Part of a small language model's weights: 4.43M parameters, 99M tokens.
Each number is 500 + 40 x the weight over its row's rms, rounded and kept within 0 to 999. Layers, rows and columns count from 0. Numbers have three digits each. The size before them is the row's rms in percent of the matrix's.

# layer 4 MLP gate, 640x160, rms 0.157, rows 255-284, columns 0-159
091:464526543546438434448575460472527573495501515539459565450541466427583532491443530519472423481498528535469434490466450498593507518478443444460497478476500486527492489590517565436530506542531493467599504573547466496468542478484426551524499513484525512543475548488537542528536496465489431428514494484592498533508546511497526451532506449505552533447442491495534523421512555482467526447449511457534540508465466499522521521458482534535513508534516466512548494424467477501488439504472445
099:469556473499547524536530552482548515518512534524518456528537545464488476492533531496593498633562490594491483544481454560463479449574476526501486487522473474524459487531512590462529460453532554511483534463484509514435509527483463420528526506406474548513495528447503497542505523427576565518461504471471549505544535627516513560513517482468508482436430507490525421498478548509455546467532521460523440491504533496504484449504514534464523489458476385472554505493521514511520492480494450
094:539452549499508503464471449519496504523506505491512439454518454464510505474453429535462422542493476457504536498508467493527554570513469508543510520470467492577493442469452558426517491470532447522493526545489512400474555560453426471568487471479421568505546481484480479531494478449497471486480623518504481493455434540497500535536601531523523485511518443503503491499458535470419539559539521475473482484466492529469520470519399539597506468542463450534503428523509481538531557573515530
095:495476522429537539573548486526461552497451435473513517558605531503470452481507484481452489490511417484470512482497491509484585525483495435480506515513532461510464456536457413484476575444476508460538521580523436496493500439489408477497516449497512507412479498456546485534494499537496498495517537458526457547591498527538551456481546529500526489423505475485548542535537565544438496523473436462471500485450435521563530441565573558512505437448461494466483544495513520529426541455493482
094:493439518456520434476495440517503515543448477542439529437490447495519383438427553419531501454542456551561486466458507442475440555433491546569504477497478428518506513442453515502473453529560534451489535501578472618486524462448469484499485534495487555496458493500605502481443532547483520511491453520446507538457522482465537464489519503541568478454526536483493477445495491501488454575560511540539478533501472450469492534454468515533515548500527464418491462506502513554490536489535516
101:538553408522525510543504510498495450537493537537509523505469505515531483530522497479468511525459464520527473500509582535499463519507505563443490532473473524582480481482409449462555516571518551482424476507536545510486452534512548476567534535512551472474503508544544473498509466499510402420506482497464509483495469480613550543487468475533517475551494475506533494462580552573532560475571490471563489597528503500467434518484452572477534505461542485520536459475430540437524493501392573
105:471476435518505471490486504498504456539457524479467566538457457537464444497474483538542540503517524470539475563544521524472534489501495510561515483545524507496595507459483440499501546429585457471551510423505489487523468455532478448453484471380503493553468478487445546550519539480585507460481413500465573546490495548512495462545522480534516500456503454550502595511505539488453439523521534478569487535520450549456406460490556484509596447482537497501529499561431562471475506437489495
096:573471470426542487512535526465430436542481514525533538476522516511496445429521453477467450495471556469462461478465447546488525568489498516482438518524486469462494590512627531470509493496478428455535567540484556547491489495498474562496435578490483451546472529487559559459551526460486458532519502492548508581542568426532500561461492492476535506510441475455550477523589529520546574510518533470496531498453505525514484500534509441446557465518481490501522435568525459453506448473529510
099:547505480481476590509502535544492531482483492540500488478576457494561509473484534506504476444588493483454528514551475476462485490460486422539494560519533502452521505474470398504497482552461399535482494526521607481493448522622492562491577451485541508496491507453523477501488479494510451452552507490505523504503541543498498616503558502409506460552453468505520516461467586462549502409451513496446426532503502449437443493435513504482560494511537490514447517493502552499510486522458480
101:462461538375504535550494491428533541473507515473533505508506484554516469475518538476408517451512490468509560450563503493407507565435556489543471445461485544478550499525513546414570487477482448535463456473517573434508476468486490526494502483455409558500430478518538495464519398478588462507452502502518553489504503468500519488550455455477517480571434531455508507513458447551514505542460541434504484531520524524495421457526514473517462501517514475482514439559489494536447545515428504
105:539520536554487479488429591472513528522514538464509454482514556512455540500494514522482514425484459492523548490540536396553509439473476485462457502504515518456513461504536487456494483488463508566523502543498490465560494545574447519524517491527497466472524470444512424476513525520515548559495486592480559456526425532480487515435574497528544546581613527417557477500428498421570575485524471446530495554493503496510515458532523504474497468506514490505465486466492442564475479454550605
088:504455529521589519445449533507525469480533527535437549541461543523582557564466496547515516542527496448471393541502481593486468517473434501460441499488476442609537527483579573523505488475502459549524531495501505438489527463525475564519496518449408452508547524496562450495531524501516489482511533442493500463520563531439465449459488490500532556560479513542551476471578515443502515495526536503560559495452531585522468502536546524451503525481415532527556509499460526486499488495496475
099:464516498502485530468482496497463560470472448510485509510430570472457525552434482580507443443580458508492531519468513569582480455514584523482501574488455517528461503515489508481539508563553528509512462476561444533468481505556483466492424487504553506478480492552489457549520465406520559488474413502507434529470535488540482493451485463471521470493515461508473473507445553438552475481492447603426504504525518455461494539440458505441509455491481512510496397524532588545426474472467469
105:452532515503539475515526479452476479511559506464446472437539440473462468410553526420488539444511477463553497410415471505493484506451564464499511514504494398491411503606467461504510538548453470491496545549518583470486489549535473536579479515452457437470501479548488419488469479500492440547519505535502476493498513483498456546535515493443492483567520522425500504524447512476473543506498515440479500540591493426418508459507451525463493470505438531502453525500523548506497501495516411
105:516489535472478614511496490570573498504483463466532490537471466501488465559403481510529466525493424437447494417454538464515523564434441511466481538513475478515494492527511534432454488479531517526494477539541521546552442423467540491519498466443434550449452503547515396446519572495495471465460522481543440477520498393496506527495457537526462531474472517549519526471521482457389538486533510486475449492506448477471492477470400512531513532558527493533451480478561442514475533510520519
099:488517467425554505485396490552575473472513529469493520530471497553590447432478487498508505496500465568480501523459543544528447469486558513526544510513439459528485506575517472509487489474455540502467557519404553488576502515529487462490502396528530510501488478551550422461536456512508491487521489514552492575516511504554556424490531565520537477514470434549592504559561502545520513503511529502459480530493518502529490481542430551418477504456513558490494464541530562508448410518472448
095:547445544489493440478479544473498514464464494487540483463477522546555606440432471492525492523521460500539495476463545480486552515479452566467602463490481502488490504500463420522509478558517547474466503537482513485471458543485532477473514415549536530442428534553578456494521500451507504435513441494491542481469514560541545567487534498531483476487452510515524517463498572489532568498526517540484493569483558559479455534485468507428566465447542452477577502438505492507377483591525504
106:526466511449525485511534529495430572470553474475483611566483521482513413544518549446489504514492523579523555528473503459537459443451488490544508556514546421496491457441403457502538462538471494503525490535504525500497522579462479490431473459486442482499488474464522528524482474449490483500456428494547530412479538516538478494555460456449499439450527493458562566452557450478476484489489527425431499580468505482544497416541489524543544519523558490532456503409457490524483489489482525
102:502505566434476514533500527483510418448479507515459517524534511498567485430498500509467524493481521452531608551489523516452435489450512559499502517488492492476531508500504545460449475544524505464422490529460536475503538485539474503458556518477437458504476520451488443404512440445495458410475537530471493535476429499529538482489551441494492435537445572424471461500436475467466492463474444432520515526601552475521481428554492558524498463469561505428466469430507559435520541538509497
104:530476449440490531447480533559486521486526562509506487462555489528511518586547452472499494542493559523512456533557437487587455474605505489483468556422475521505490453483420556501421540541537524495546498465511507527460527528544585510487539474462547514495538444597501457526456413432547457545510512560508499540507453544584447468507460474490507515479507497468499493502452495501548433502459493536510487458565423507520531505509458472528528445443508465506533498554476513497476493427402512
109:455535495466472538469521490532515522464410448480449511531555521454476482531504554537512465548432480531437606489543454456557443531431480491577466489427483519539500498487531482537442543513492493515489496449461445424496569517522467507445489502450520496517554461510436555499520516486536469552445456572525524563490517471500459462412492489439490481470419484572492507497494487499447469454447472509483503498532448500453526375549500565508528538491497488508512562454454583531531505467500559
094:547507443449473518468558531416474517487498526538522536504532585559549454479467476548507466475526553439519485481556472486481475451422477437550483489439485487503536562500481508499475451487483482498479483495503489518463543483516460477376518618429452540505511454485535451577522467463494520490478433521418472506474493466515494473513505513542600480556473539458559515510457537452521531504521448494478443509521461506458594522503477476477443547489414478528519523546447408468503491436466528
095:429466513580479481573505494446489516498525526469548515529524537525523469454525497452528503559517498474497442439545433508453384433431463477482461420470476478524474525468490525468512537538477550524471495463495520478447463453567518505502503530447489526559581467482459502515477500499518507486542499540545520614573435525530435473495482518569499502531502518456492493464452505516506453474504536475484515476445514589596497556445491466552511493429403490456567473526555451462542551476510515
101:459475477425503511480483535523547549506493495558489544540527465442453472461520487466431526546467448424496428471496536501505509460484499528426531515547512522532518543488488533470487431482526463483484472505520546532418517494495522485439487453456517538543464542546583481463462482586465525428481506489455464524508509553468482572468494444515614534547533429429501510541571554483529498449562541422494502516520503431540485405487496526491470388454457476497491490473527537491574500483552482
107:496521471508478478511452510497503529539551506457581505531553459511456549502481464500541510408552457491535500525528554520565549488427439491462460622508508502529496456525512461482434514520494498500483504477517505567527487532450489533462501523472472422487447451474467516505474456493483551523496510507506493564513488514501474543464562541546497522472464468582533479520556534496531521430492537428477439560385467527487466420481458457480490483419471534512594539412478580510525473416524547
088:518534481470414479470493508459474539512565465499522410520517569523506536476492505575503464436593537455537545526504587468523512494481457538491528508508520544539537513518456473542501538541537485482520436498515450509459479474538551509505470465475448443507470534440446542547449505485472527457447502509602509478452442466548463401416448515500440470560484486468580512460447521391475511542487515503459467461506553538471548564457484513452521566538506531519493495509490473515559425528512528
093:487484532452479523509537435493456518455470497500533490444429456543469517423540512505530458507459577482496489539501476508467514458466482541503537497563529541449556449510558490500508576501457442452538500452568511498475437493512450584490545483474517534547437503571520568594493504486537504483452512518585496458585521432480514482468543502523550530510436505571453511506520474561507470562535522536551556529563512508496594484495464468578477517484549418495562479553473490495510451423475493
102:503543572543455517392527480486542476511500468518538438489473473505556471498426509494505483495519442477480539439591453481588478506459514414485510454530462528539467473479543425489484525525455551492422528477511512494459500524530477484543455513451544445519470491538494581546492524513563489497493516495484530501533473474480506555417451520554441458482495489512418401585464502424425510484511505545512601538489452541539532464532474508490497475454463483479556538550547451465489539452473538
103:443401475477524535491473519505478526472489547454484562465545478536560513543469545573526526534463421462509498538436515485525469463592499505574516527436426526477494492491442542530532516555539456543538578536541521426450579444556423489481563490484432479553494486473600451515532469515485571476477507505478519519427488536557492531543530477504498519455503522492498587564510516482466514595457475482557435490505490465464501507489484509488450474550513554475494457518489563548482511531496476
099:510527434490485539497451501495420456511472519428458445489500463491502467505434518512579566437460396451486401534527466450443521487491478507552584492460420525524520531441474511528491552495510488591508457495466509514531461470477558464494443469497476466448460448517498517482463424563494566398527518495485483465470499498485523475442487482502555492508568492529527540589517527496541523462541472525436447484507532514499486507473446528411474440504532521505479550507496498561424432483540517
# layer 4 MLP up, 640x160, rms 0.161, rows 255-283, columns 0-159
088:535488492487596496566482487470554552482515566463503538479399516495493533511450526515552507528509528457458502628529562503569500498469470555465436515549484459490451502482480486519524481480579527453569477548547494533506510546517515509482471497453420497503521461474550460473501479498513408540527524507561427437458538517487479454568599510507552537517491462460483391494488492485493464430414528509533502432454529542506468505470483513493561450531460487532547518507492581509457466522485468
097:489422526460477468507558484469466537487471516526521538469504518504513506503501531487427478488479527476480441472527565465544535507414460517518488467486438547477547517519490472556487563503412524520506476496502536473597497557517544543427513459547466520466504448510624531479479491511464499557495475469479441530522477434529491471581519390534472537633470516532449535501587507481555508529455530476496536520503572466551523531543576489557416471497489541478444509494532476524538528529522483
095:467496465542482526492491484464541459543530452497448437511606526529404519509521499525510497562564472470509504438444493513429525485431561516498513510565525509463485539452475539469579514513530504452536447570563490469420426457474588461387453509518498571502471490470583444476578454502538483460473467493486559464555453498471545533491479484520550499488423488521492516449489490555534519460484467566508534529433462472510510495468501441541556477497493546512484470518527551537542537507488531
097:485534528550450530504490561490459447575447507576468459483434420542586552458543509525506502500471520489444476519492444528471506487510552491551465520483566476547457480495498519463486512535487535530513519482486465525545493558493512496531503412614481495523558569413450519493488476556504456478435514470481507530474508508497527440502477521526429508534495539548534518515498550503449461507444473522572543509496559469513467511348447471525517567501542568478573490535530474551454439495489538
088:503499531587557508504572508520453467451433497478510478428520489491480592517515514528481430417433536469429513533475559477531571484559441417471488547483508534477470475406500437503494474512523514567507487491556571466532471529491497459499510491487496559536494446487484519480487465433454475444515492489471480476531405557454504458500462527463502553468512520429472489521487525520510511471436442454513531434491500446504513560576517548374434439483512509502533503520470500526551496484517560
100:524521542585503490566489549387506482467454492496591492464544460523476529529514515553503553537468449532517510480441524417502481481525448477553536624470618506452561581450485558522524518453502552469522471512511475474478477507444484509531499531547500488482506434449553507481450550495468568493591428432494495492487529498494452508466475524469458501528507527500582532513476465522451415455510480523485507520468540559453494496463571525483514479461445541471519470513473492485435461537492510
105:464473560477501547496510494518559485601479473467511516482600523517433542500529505463551495557529446470518569530531479497466499540552489515460447478504564499422484471483445480533487428533499557534468431519499526533515506520445568463511407433480506472481451437466496407471499465573539470503517587515577461557474429573532458494522485447522498485475494489542461568494484556496465458492511448499523504465494463503512515604522505425482515469525513515551537526495511562554484526572474480
099:519530485515459522464543495539499502525510563392506491521477480438571523507551510501463530626567488494541499503541490511415498510526493551444512417538466538482480551470479511468483523564481483478437540506516541447472584450475517501451530556518546507536529577526502489520459469541416464513467479526537538492463518489500489534519532429590519542499545460469441456500542398515510446540540521446421524512486508462445460499544454502417481538455514458444510459497546542484483516507531442
107:440477563540538452535583503497524433431536511557509521530516548498449503553533478549505539564495539520505527442426536498471493436539529581481458517433433475474484476432533490432454530456500471525463475473420447479484520521438493424504455519450415543488513432506565493452510464550411467496497464466446535474556528536535473455482540454557485519455488552477523489523439503456453443525529524427562476547535537531531462543548477524559485481476510548465477482539489506524507499456518465
100:531521518481490485582472516520513539574426449500479510468476427485525444472474534490475479446522532450509537497471516506455531535452531519579582421485532495490600519490471463569517554494474499528518543569526494493561489470458517480426494482412466471525498500560493507501505526608507408458475517502561527495491451421536503516506495462458587447500514515454529470490541528506549533534512563520522511467564444520500407536560532510594500490506492520487541511491427520527529433458550517
105:479529491468487483521501409510452518571524519476508509549454418577491524496453411522510510436568542531529581396498507524482528554498510513506480523491513522470438544434474506476514552484466482456485458459500505531472526494514539506528449521411519524543484496466488541514513589566565488471499551443547448510531490479497498525479541562520494481541460534540453550490589562441395524518491522537468530526457445570537543522497500522492469580471572518545560538443456509488528520546547496
088:544561515516458463516485493538465550488476536542489513522497573478503506497528463434542479512455562521535468424450512562625519419529518537443408475506479527515497457473489510504473600478428599492539476516542521509437582518569437523535490519520453475530499554490566454463461529490499558515529454504461496436475497455528489532493380481459491457536515582526514499488419521426467534504486498483492512525454484462457486492462422471474461496468462516518507433496518486545515518483472510
101:464578520502491528440537593514532397536472505571500416487482523460490460491468546507512464515470515482458463513507474520540504521531474516539495458540447498510500583491473490504525468493432445481476474477457477510483448457525527465440460421486453442502500543492472504487523446492506526501508486478552468467472554525584529510499509509391438486502543576469445514570472511423507519468536397561454505472561507518429575524500479510481518407543493562525490467568466534564502509515522427
105:508499481477518539533529511491530502566489513473510527612495584528542579502517544524520551504552484488514544573544508497517410522544412521506489577489449574512451478392511542469466495558554546458551472490543464632523499434592493552470488516491534535567572500510524548595503527465498508448515457456476531522499413513446527512520557501520535448490560439510479497462504565529477521526573524533491474487493517499483491523449490512480488496508502480453502553543486499488513481461510473
106:540465513527517489483436550470412586532460469507444476506527494501477517465511409498515501451450467457510582480516466507568566488584517555548491529558540476508544493523475512489468462481548533484504471508531483431452521497521551444554435502517513494522453540467533562451549518606521524495529543575534455529519473577488438478512558510454520496486501592532455475490523536544538485513474446503457452482498529494565528452553518543458401517461504477475502388458488545509501498530511446
098:486472463511520553589527520458560474470576537530529481577510522458440507600481540486498497525460504430507498545528470479485472530566428553610517510455485494510497522474535528573457527497567447594549473445502465451455511565490482492528540489495529457466496475460529531529457545439468473410535513464467462496485461453531488555485498478501465500481490526510391464440510492496459543536549488471539507542456511515482509399451526516547512467467488490518538506477411510414542458495508514
105:460495512456520544454500454538560470511462530474405484460493537554501474460530454453516490406536527485508503450533474534464450552480531484537383462523456511554546512464483523477494461464414562569454475473510520493481480529553476479385467470498488446564507467488510426564473535543575464524539531506469465493538537557489426596512457474491542529574544515513488545517485475479561514526542560510522520468510562439519544496469473396518494489487465488533496476472487514574484505485518465
100:509581402499543508482555487557420476484519432438490487510523540528517487526440476460481512459514490480548474465478489498556513471467502446519514560445552460494571507465525474428527496457508485488517473504547500524520520557478525507487477503601488512523515531458510448507524485472486459493564508512491474556551523459511462485507458465509455455474495436417565502481622413427498458451560548449505483437459525447487469478496479513515598604530520566435533477430522462484482491484507463
116:548461535470477461531425470498561528495444507532411499472481552484511457481536518536502552423505562502510486466560519554495505505472530524498520504462523542498479458588555524485462554558527522464533386481546547470538492563549536540534491514470548477509422530442512546522487548527540465518464481481543473523486486449533558513559529568421482416498486524473510457454533446570538479475489479575563555419509426482471467459456557487472573527502504533473522439517545512492457455501491540
102:553508504486533567513430543497515530516511496503458507571476473525497511539418429529520447452470481495421536480520544490538556521551498566530454536571540437498480482507444537489428504531492545490566487476502469521507479464505600459517457520498428526560543423515432502471509582454558481501456511493513548442456488501522489522475541453442467534493575593511541575531494485504446471578392489535462487510526500520540560467503481469543538489514504496572536557447495496458512472449499472
133:476427467496497489535465516448472492485555492518503558497498485570508510504492465454500597431556475438563461593450551530421552471539576541459533521556516431503490498493476511550523495522509497505461471560551582508512488498509574473527448501537487447470422488403484492563463504482502519489534482532518533469541501533454504570575543459545568517525603490474519547494481544559489523517529551500516460495484493509556482514499550407450467520473516502397555479489493539503477473517526454
092:529462434491483481608524566572529397479470478468521522509504534509472555539491572429507512475500449465485466549506435509468583523577490557478535540485474505502490530463510555524522513527513497462561438492550445494457453514567494438546510513501512537431546486442564498482458563487467538497466513513543528521565513538551396492508481480497525490516577537564562533501548531513513487508519526526460409556513527507491470471425495482508514529457527528484511422487521548522528510518598556
103:507508606524594374475486525494464482531466455439461431572547548480489519522520472520533462499471446433506610518502524463468483435466504536493544470519542515417473557508468491452534500485467433518584502468478475489544492457555477458515525475486497544573518469464450486503459451540527515545441527439462518508513539498557469437509478545527490506461533429451562526523435474539506527570521518482453505492462433551481501514539489526496539535485462528536536514529434489448517432505523466
095:535514483435549462474490521642484505575425472517514563542495562481455499521526507540493514476475493571538491478498474489501540526470528580521583460501433575544516496533595458450528500496478563518447479481512482415574430508514515480519510486493485438543443498484457535441477540514499442469472484492482461550498430493528510418509527566516445441483520506497506510502504481504551475483459503566546479468538516590508518490497456545405491533494491556479537503515480477443439488438516435
099:455536469502442499456468462550537553483475440461448489517513457519496501474492535514533465522495467513454483470579567489516506529480508504474559499529543452530484446505491509463489502549568465429501410516481467470468422455423391540501475527503510512504455525523479480417413519532482494554496519481454511485478465442615492480506494484394479481442512478514512507564499517529499538451484472530513431425577446481452477433502493463480470460435563468485525482529497471473463424540546584
093:492508531480452589453558520530495467489528520563471579453574534483568451548479531482469514490434446452523487460479485535571485427544525534542438500496526482494494528472498489478388507396407488503509519511533468516421544495466581531528424483514480452479512468487493571494459495485483480493445452543482505492510492513510477497553516482529469528423487568521539506485447541501550446481466549478487385508453539528577469405527540573477542510546476499500515504507473511499529459520542519
097:508498522512505539557408419481525556472491512455629498446495420481530542556542536487472420528446489494500546470485432473531501512457520488447518537479512517552493560517441552488484467525436477490557446427487437561537548487426484576487549482491513479547475461502492498501497490480511478487534505519529523549485490502435501504482514470448480429518537429449445481472537512499415502483482442540467485507518513505440547406550465570524536483509432497499448528416466509447486558510474453
102:509526486521422579443540501435541476463532443493553455430545434526541510496512490549414485451536433535525563476484524503557525484438434402448546404532481510547462515436598422524467493489511513488450492491467479489508474539565503478525491488522446435517491453523486508516493495449562471484503563506498538445541526473469569496522469516535519476519424537534490451543530544490473492494453493514499558521457484505570505466436512479494509505473515500491497591555518460467516513440400504
102:455539521499513515565621560440514474504514439538473485556512469437529456490530567520504475455497575489494501504469518526454526544461511421505484557539538473490477458516520416531459548505517487523465540503460529567501529599535536543511519523464509468377486428483446472447493569468522518557544532506532514513573433507476462503472546508513544532456517477518576471435473526555513503461534515529483499466496462446472445447505524530566515578479509507496534536524494498499468532469382498
# layer 4 MLP down (transposed), 640x160, rms 0.0746, rows 255-283, columns 0-159
094:500499569408521465534394507499483532505528484542515608503400457460479424532490487492493485478479422492507519568453452546464522447485479496515540501474536512490503493511532463482578501498533520512533517507449514549499517494541489546504512485443509522401511499490502507507593429501474427439487604488471528526503459488594502469516422464471540513473473493539505462508463445481560496418583486539513534489464467538542482520419553528544488447495491533475510492447527459540467502584515472
090:497496491525501501545471449508457488497457545514465415457459520483445544562529508560530544525514509528466454557485516547470466513495582448532490570506547487460540452480484515497518515537514533535527513470551481599408521520471483373482443460499546427574511467540455484464487499580537479526463560555524516510530548522587482493489547575511538529486500549494555471512490513534570516484581559532553454574488481492467547499482532462462512507553515462513442491389486525504517480500453515
100:568440423482519508554406425520483417502418471559514536471513458494478487532494467453533506514526529428478550497441512486545540523462586511552514514491503475544448499486474541438549527497557452565497501548511507464506490443449460499516546516575552552498525535568554519566496485503517515502488569519538462487547515527465493495443532454451503520594501521474476434484503552496481549522434526462459552457494421522547472457506474513550487552475554519563546496504523423425512524485535546
094:499463508466527530435461433515428458479530482453494470512496465499488467500461552418547469499506422484455557525583551496602542479474471532471484511526544496442480457452522445478484545490458449497477516484557447500475496498399464522515492547462500503553518391523551466513516525480532538443620516445460503513503597500471508501495554559551538475503518553532494474436448467476498559499533521519502467583515381451515484489509494547538547549492499470474470461498499480482504477538549470
092:526515503496480564526526530492446513522512488448496543520563539552505588578454518490509462479468587443503510511529466555553492563553463552606523542496531587426504448575528494488538467469479491536510390464594533423535520522494473503518428488516515503484460454552543497501512529503531538505548514484515547507504524503549457544501467578462514462470484478545539523487503505434493495533483484439472497542466487585523571449497535457479499495499430472544446579450496466480510494424513460
101:484506483514503498473529467512458438512560495488493566554520546431476454493465469517460440495536521487494508493503447520528462547490513496520513485452563489488512472501497515467510490602471516533448562539467543531471569508507525463476461458473484544521494405554449499445499449519473561515466452505455525523580549492567440596524518493547504519465486540549541482548586515550401484571466458528484542607456504553496458542478562460511483477451509474469539429436494471577499437497560504
104:562571422533528436477517469518500466516516476468476535519503511530455509523452532524448484445510509476426504468573510497459471522504468452466476487464449441486483477478477566483525470512550535577517408478477518525585539523488594538564417527452539510608486535488555477432483452430485519498495533484501476500529526475499481432516497473433469544506539475484492606443522530542454481497516505516552529564476558534504518464492513440603510442532441507553463462442478462498510454505526468
092:550484548423516477472580547564454506515576505518496387542579493604532503496522568489517487472464508434525442502492495473481518498457487453514502520479509455523515486528527512525524500516528426401598501526505561524552413561514524512503486495459501520449424478524501549493554528455541515452532427479486520499538443465561433487479502530442510459485563499495469441513485575445577532509458520485455486578487485496502520513464549439485515464491446548542472559482516493502481499466469552
102:472509535527442597512505510495565463484455560462473403472478526532552550519592432501521433502521571462465493486425442506460412443510455450523467522445514496482528518516517482525417538490502442547440473449482441470516474471528497522445477468441536495474509465490515455454496506533476532529591511451511564487486531478508416495507620507430509580508485467521497469428476501482509540464455489481486429493537552494532483502452535478530485439506523514445484472500560536502453489479478446
102:603483475531488522447586482519546550505425488463563496480516471522516540478524464424487504502558508572462552514483507536447534511465467501496459474427541505528527533523529489503530523452453550473461548446513519434471501501435471455450446483513449490580533536503525541545569448417497492479502557525486560438470574475524544473555531525429491546496540472495445515436489511547487481561485457435449435519524414444530567471518518542551468434507495499502568532528500440490458497476477498
105:554479537489472537517480445534511512482548476365443407520494495497461578459478482557454542449449489471505514468578416513470472483542477536475480468540480551466494508515490454576491481452487464527502508530511512444536404474534547487523502519466468480411576409494463464478486530443484536518533538490475513506482491521494486493484438556552570481542561557531521518476476417522495450494468527540480553485453579530532505512476529552484518569515519460525487562443433475569445505520520495
093:517463501459550514514504563484504466533444387508490557450497491524490500555526479544536481540527524506513481582514504494418501499526464490482500468529484427534483483421489480524566460502595467535487531455502536523513520430503520509492527459467485459523551573516498514546540384519453484514456539443515502526495503558482495504577504514533551535500510532569496485492550478536519434498583587534521518489406591573502521519444456455555569558532492469537452545557442514496471452495491488
100:475446533463511549478442487552565470563537515505508444506513521498501482572566496542410517507417495477590517473436557539596510533448495429503495489497464445477478521534547469546472529490531444582577492471491457455460472490496380536487584471510580475462482488520522543489532509475473484533526489459520476422519548488503525489484445476496520449561498445501524504502508414447544555577501468467514478546472454446526546499490515481517505488450530515479503469520524553569509493546470572
097:533485508473488527489494572463515441534477585441553540486419494441458529536568483495484543526493455485529549506505502468492515466502484528432524551533484514542600471477547467469547474551444462501481464500497512501487506479518497490518489578531521463517577502522482574457503436510484494475407579517542519577495455526547507443452483483459528542512584533455511492462522434505471508388546484477576509472546488547533477575493550419539540489534505488510532547533473534585526583482513530
104:504506530504500555510578507455466493534522570493458542502562486445456607492475436471523529541528547570493540530520485514457527511475509537551582548496454471536583558503433492485513453514505475458509491493452516587486519545433525473485473506491468447513446509495477490455486504557412474436492489549593452525521507465543481492499612489390478503427484499510588529503515508497558508502517488535473483535491452481466507463546470565532483486527459477482507442445421517499486512417540536
098:492508477383496525562409568543531523471552563454551414495473564519546508520477539450509502505490461560458448542483506542480497571511512523507591484447461398492535470507522525515467533472515509544447525433484454433493535517495436481484443474465547472470464463481486499492547471496446454510535473498536474505497541518563459491490553488502537414438526485582521517513565489464438551487498507499448425541515504476491456457522488538469491507458495511513556565445511588520452460537451527
111:525432468536492501473461456553545533496464527495493604514470491519452444538471463513488491440479547444451571460462501516473481540490594512448436495513465494549480475506579548491494458459535481571439582487589567467440501552498491515450519514489473435497558468501482517469380569486480497533493464468505489521552469546424495505483462564510531497524468489495535510541471488527630539439513446455497521513500494527554502509502440465546522452502460517493495515487478522462534592460484483
099:486488525577499528573492486489474516481503545532475619491504532522438542499446575568484494495498476501566531515518447536523487435553471479443539530568475477436513540507516595545532506493572453484532480519441440463498484599490515537472558461530485532555520519422518454468539525531509494483454511483513493498561566478458564486457512504570526532515497503471452446454475471539503455535463536537586546446533522553411458562495545556511469569452480520494488500558517497542556520522486512
116:488527453481505429463517400496561587540516487547448597484472568470534438513474484500484506477470508565557452459536499523521527568474534484462486476516516551510515519594548579495488461529497492476568440491532503449471549414490474472572438476508495459507493417492520588484545512573549515449494423445478462472505504474475506506584501551472478502499466500532435513482503445592532492510484474511488530466482451495520529514454454510519515541507497593565507493541533478540485456507517564
100:468510528474567490520541512505539504474492498414522571524488539506567505512468460460433474543453480472505502521486520481498529504442523502481524500558549559487534463459496516469569513457458474522519516443484465580539462511468485466477561514498505438563473570489447539459497498514591489571531467449513530535510566512515554512488447501593533521444447512484518558462469482533500520532484417491465538511472534470437471434402407476479495516577467556583508442530415508519474426512550468
114:525492425411530481454481451458497474459501497519484484488542469497482483500538473468528517498519475511562506551489489512438503514549477477591580464510546454487481585456499409494548543469542503522459483511516492470436526529606463494498440488525462463544455506533478519531538455464424448392476511510486472510465455522557512497443594492486506442468424499452586455520449518551507562543492548474517515518491419484552547485456563490506468497452464499474511447412510528519567471527474488
090:499440488515543526553504559571504486468529539517531574485519497500523504502466563542471477476465504537509455478431546538454499529453513562504477492547510482475506446552455447517511544549508494597539475502492463521469440480566497515534468493529535465473436492454491485473513536455586543418472537472477559512515465526438470521518463521583467453489432564422465423548540440623489544446473506478459537504417559499563492463486488497506491514558488441544492510431515536497485513464445558
103:455518501514512454513547475472551487454560556567474407545489526523488591520440475444459497505438481522497487489524558495429465482559534522505490484536479443461444497552459494506475497480544447571455474418506441501457536461481508425539511523501496404483544520488470501490494466575455429541479455484490553546446480474506534487512455480493513510507484496503435498512490528444472525495575481447464457442526527510527599481473510451395458540542572457521525425462545535469533512575476494
091:526427486462513482563545561470492535469482513476423459487551410491483497502549496501511469489550485467456518441494548548523434498452489587508476506485468507488459531444461482515548480538583431536460449498590519530488495528493457469482460559461513495452566495558526467503528520450535480495586432457557465430540440491507517567565572503500461429497491511470484451506418503443437516601514461511485487545510498396447527505522510502507528532482466501525442502472577507500534466487477505
097:519503513508481520407555473519506485477511537533541627476518502464546558459485485507490573478506554515492498505492525489513499519503509483446479460513475506548505486487449523525441545508478578523534532508390511488477519456520447400576541513486518460576493483514578545499542553542549574495510511480561547524455431496501569543457536508445407450445463500504480475514480515523506565454516474524401502444530446455491529467505465451471502548526518459484455463511536452538519475478606462
091:514447484491534515444501459500482498466497512505540509538533393520494462527427549495515573526508567484425409480464489449488534489483499546492508509459552531543506506476554500495457472541456352535535487579558504469574471476480471513516615448516448556481528553549595508447520499454556516528488508551473512536446485468399500501455475538543506560488553541489479450493512533546458518526487475472517523535560486529549513498560487461471477531484424477514437538542490504524490523525477487
094:610492457508497452494537541498494470479456487431403477543587449569556501423462432503503552483491487511533456537477510480498461508556460500535497518475515585540465500465588515496502570455527529439457498495487592442522493485558554533542548563471500509562499546444556452496511505522508491486517451535589451476540479480456571468488554501549499563462456452528497530490488481556434505492549477491477448430482518559489486488502536456514517517525480537516475436509533458543417464481490494
101:555523492468511583508481536537486469502573551539477647471479492587485504487538466530492487459523497486512546521463517550481506436502535580471527440553554486487550503474360482574501496505508440436569464473464584510520534482547497540489491530427438475528503482472510473505569440466453520534502505539521549473503541509540520497491541424495487553479551567491522583492501515564510486476482546510522506517512512513497463482530517454487540422506489557557436546535475537516473515517525564
101:508488471493498544481482556513465527514577470515474422564480543509550500493505537538502497504494500536431499515497505628440504545480532513529464556493518532501548422490477496529451557499490458536532549552477524548513538564513548443465538469437562552461536461478564454541482557438484468497499496518548493493530532529460478536524525441444447511457465486447620457482556519464487595456481522482459548497505480446506469478515471524501581502475445493441533512529548495608471431472555479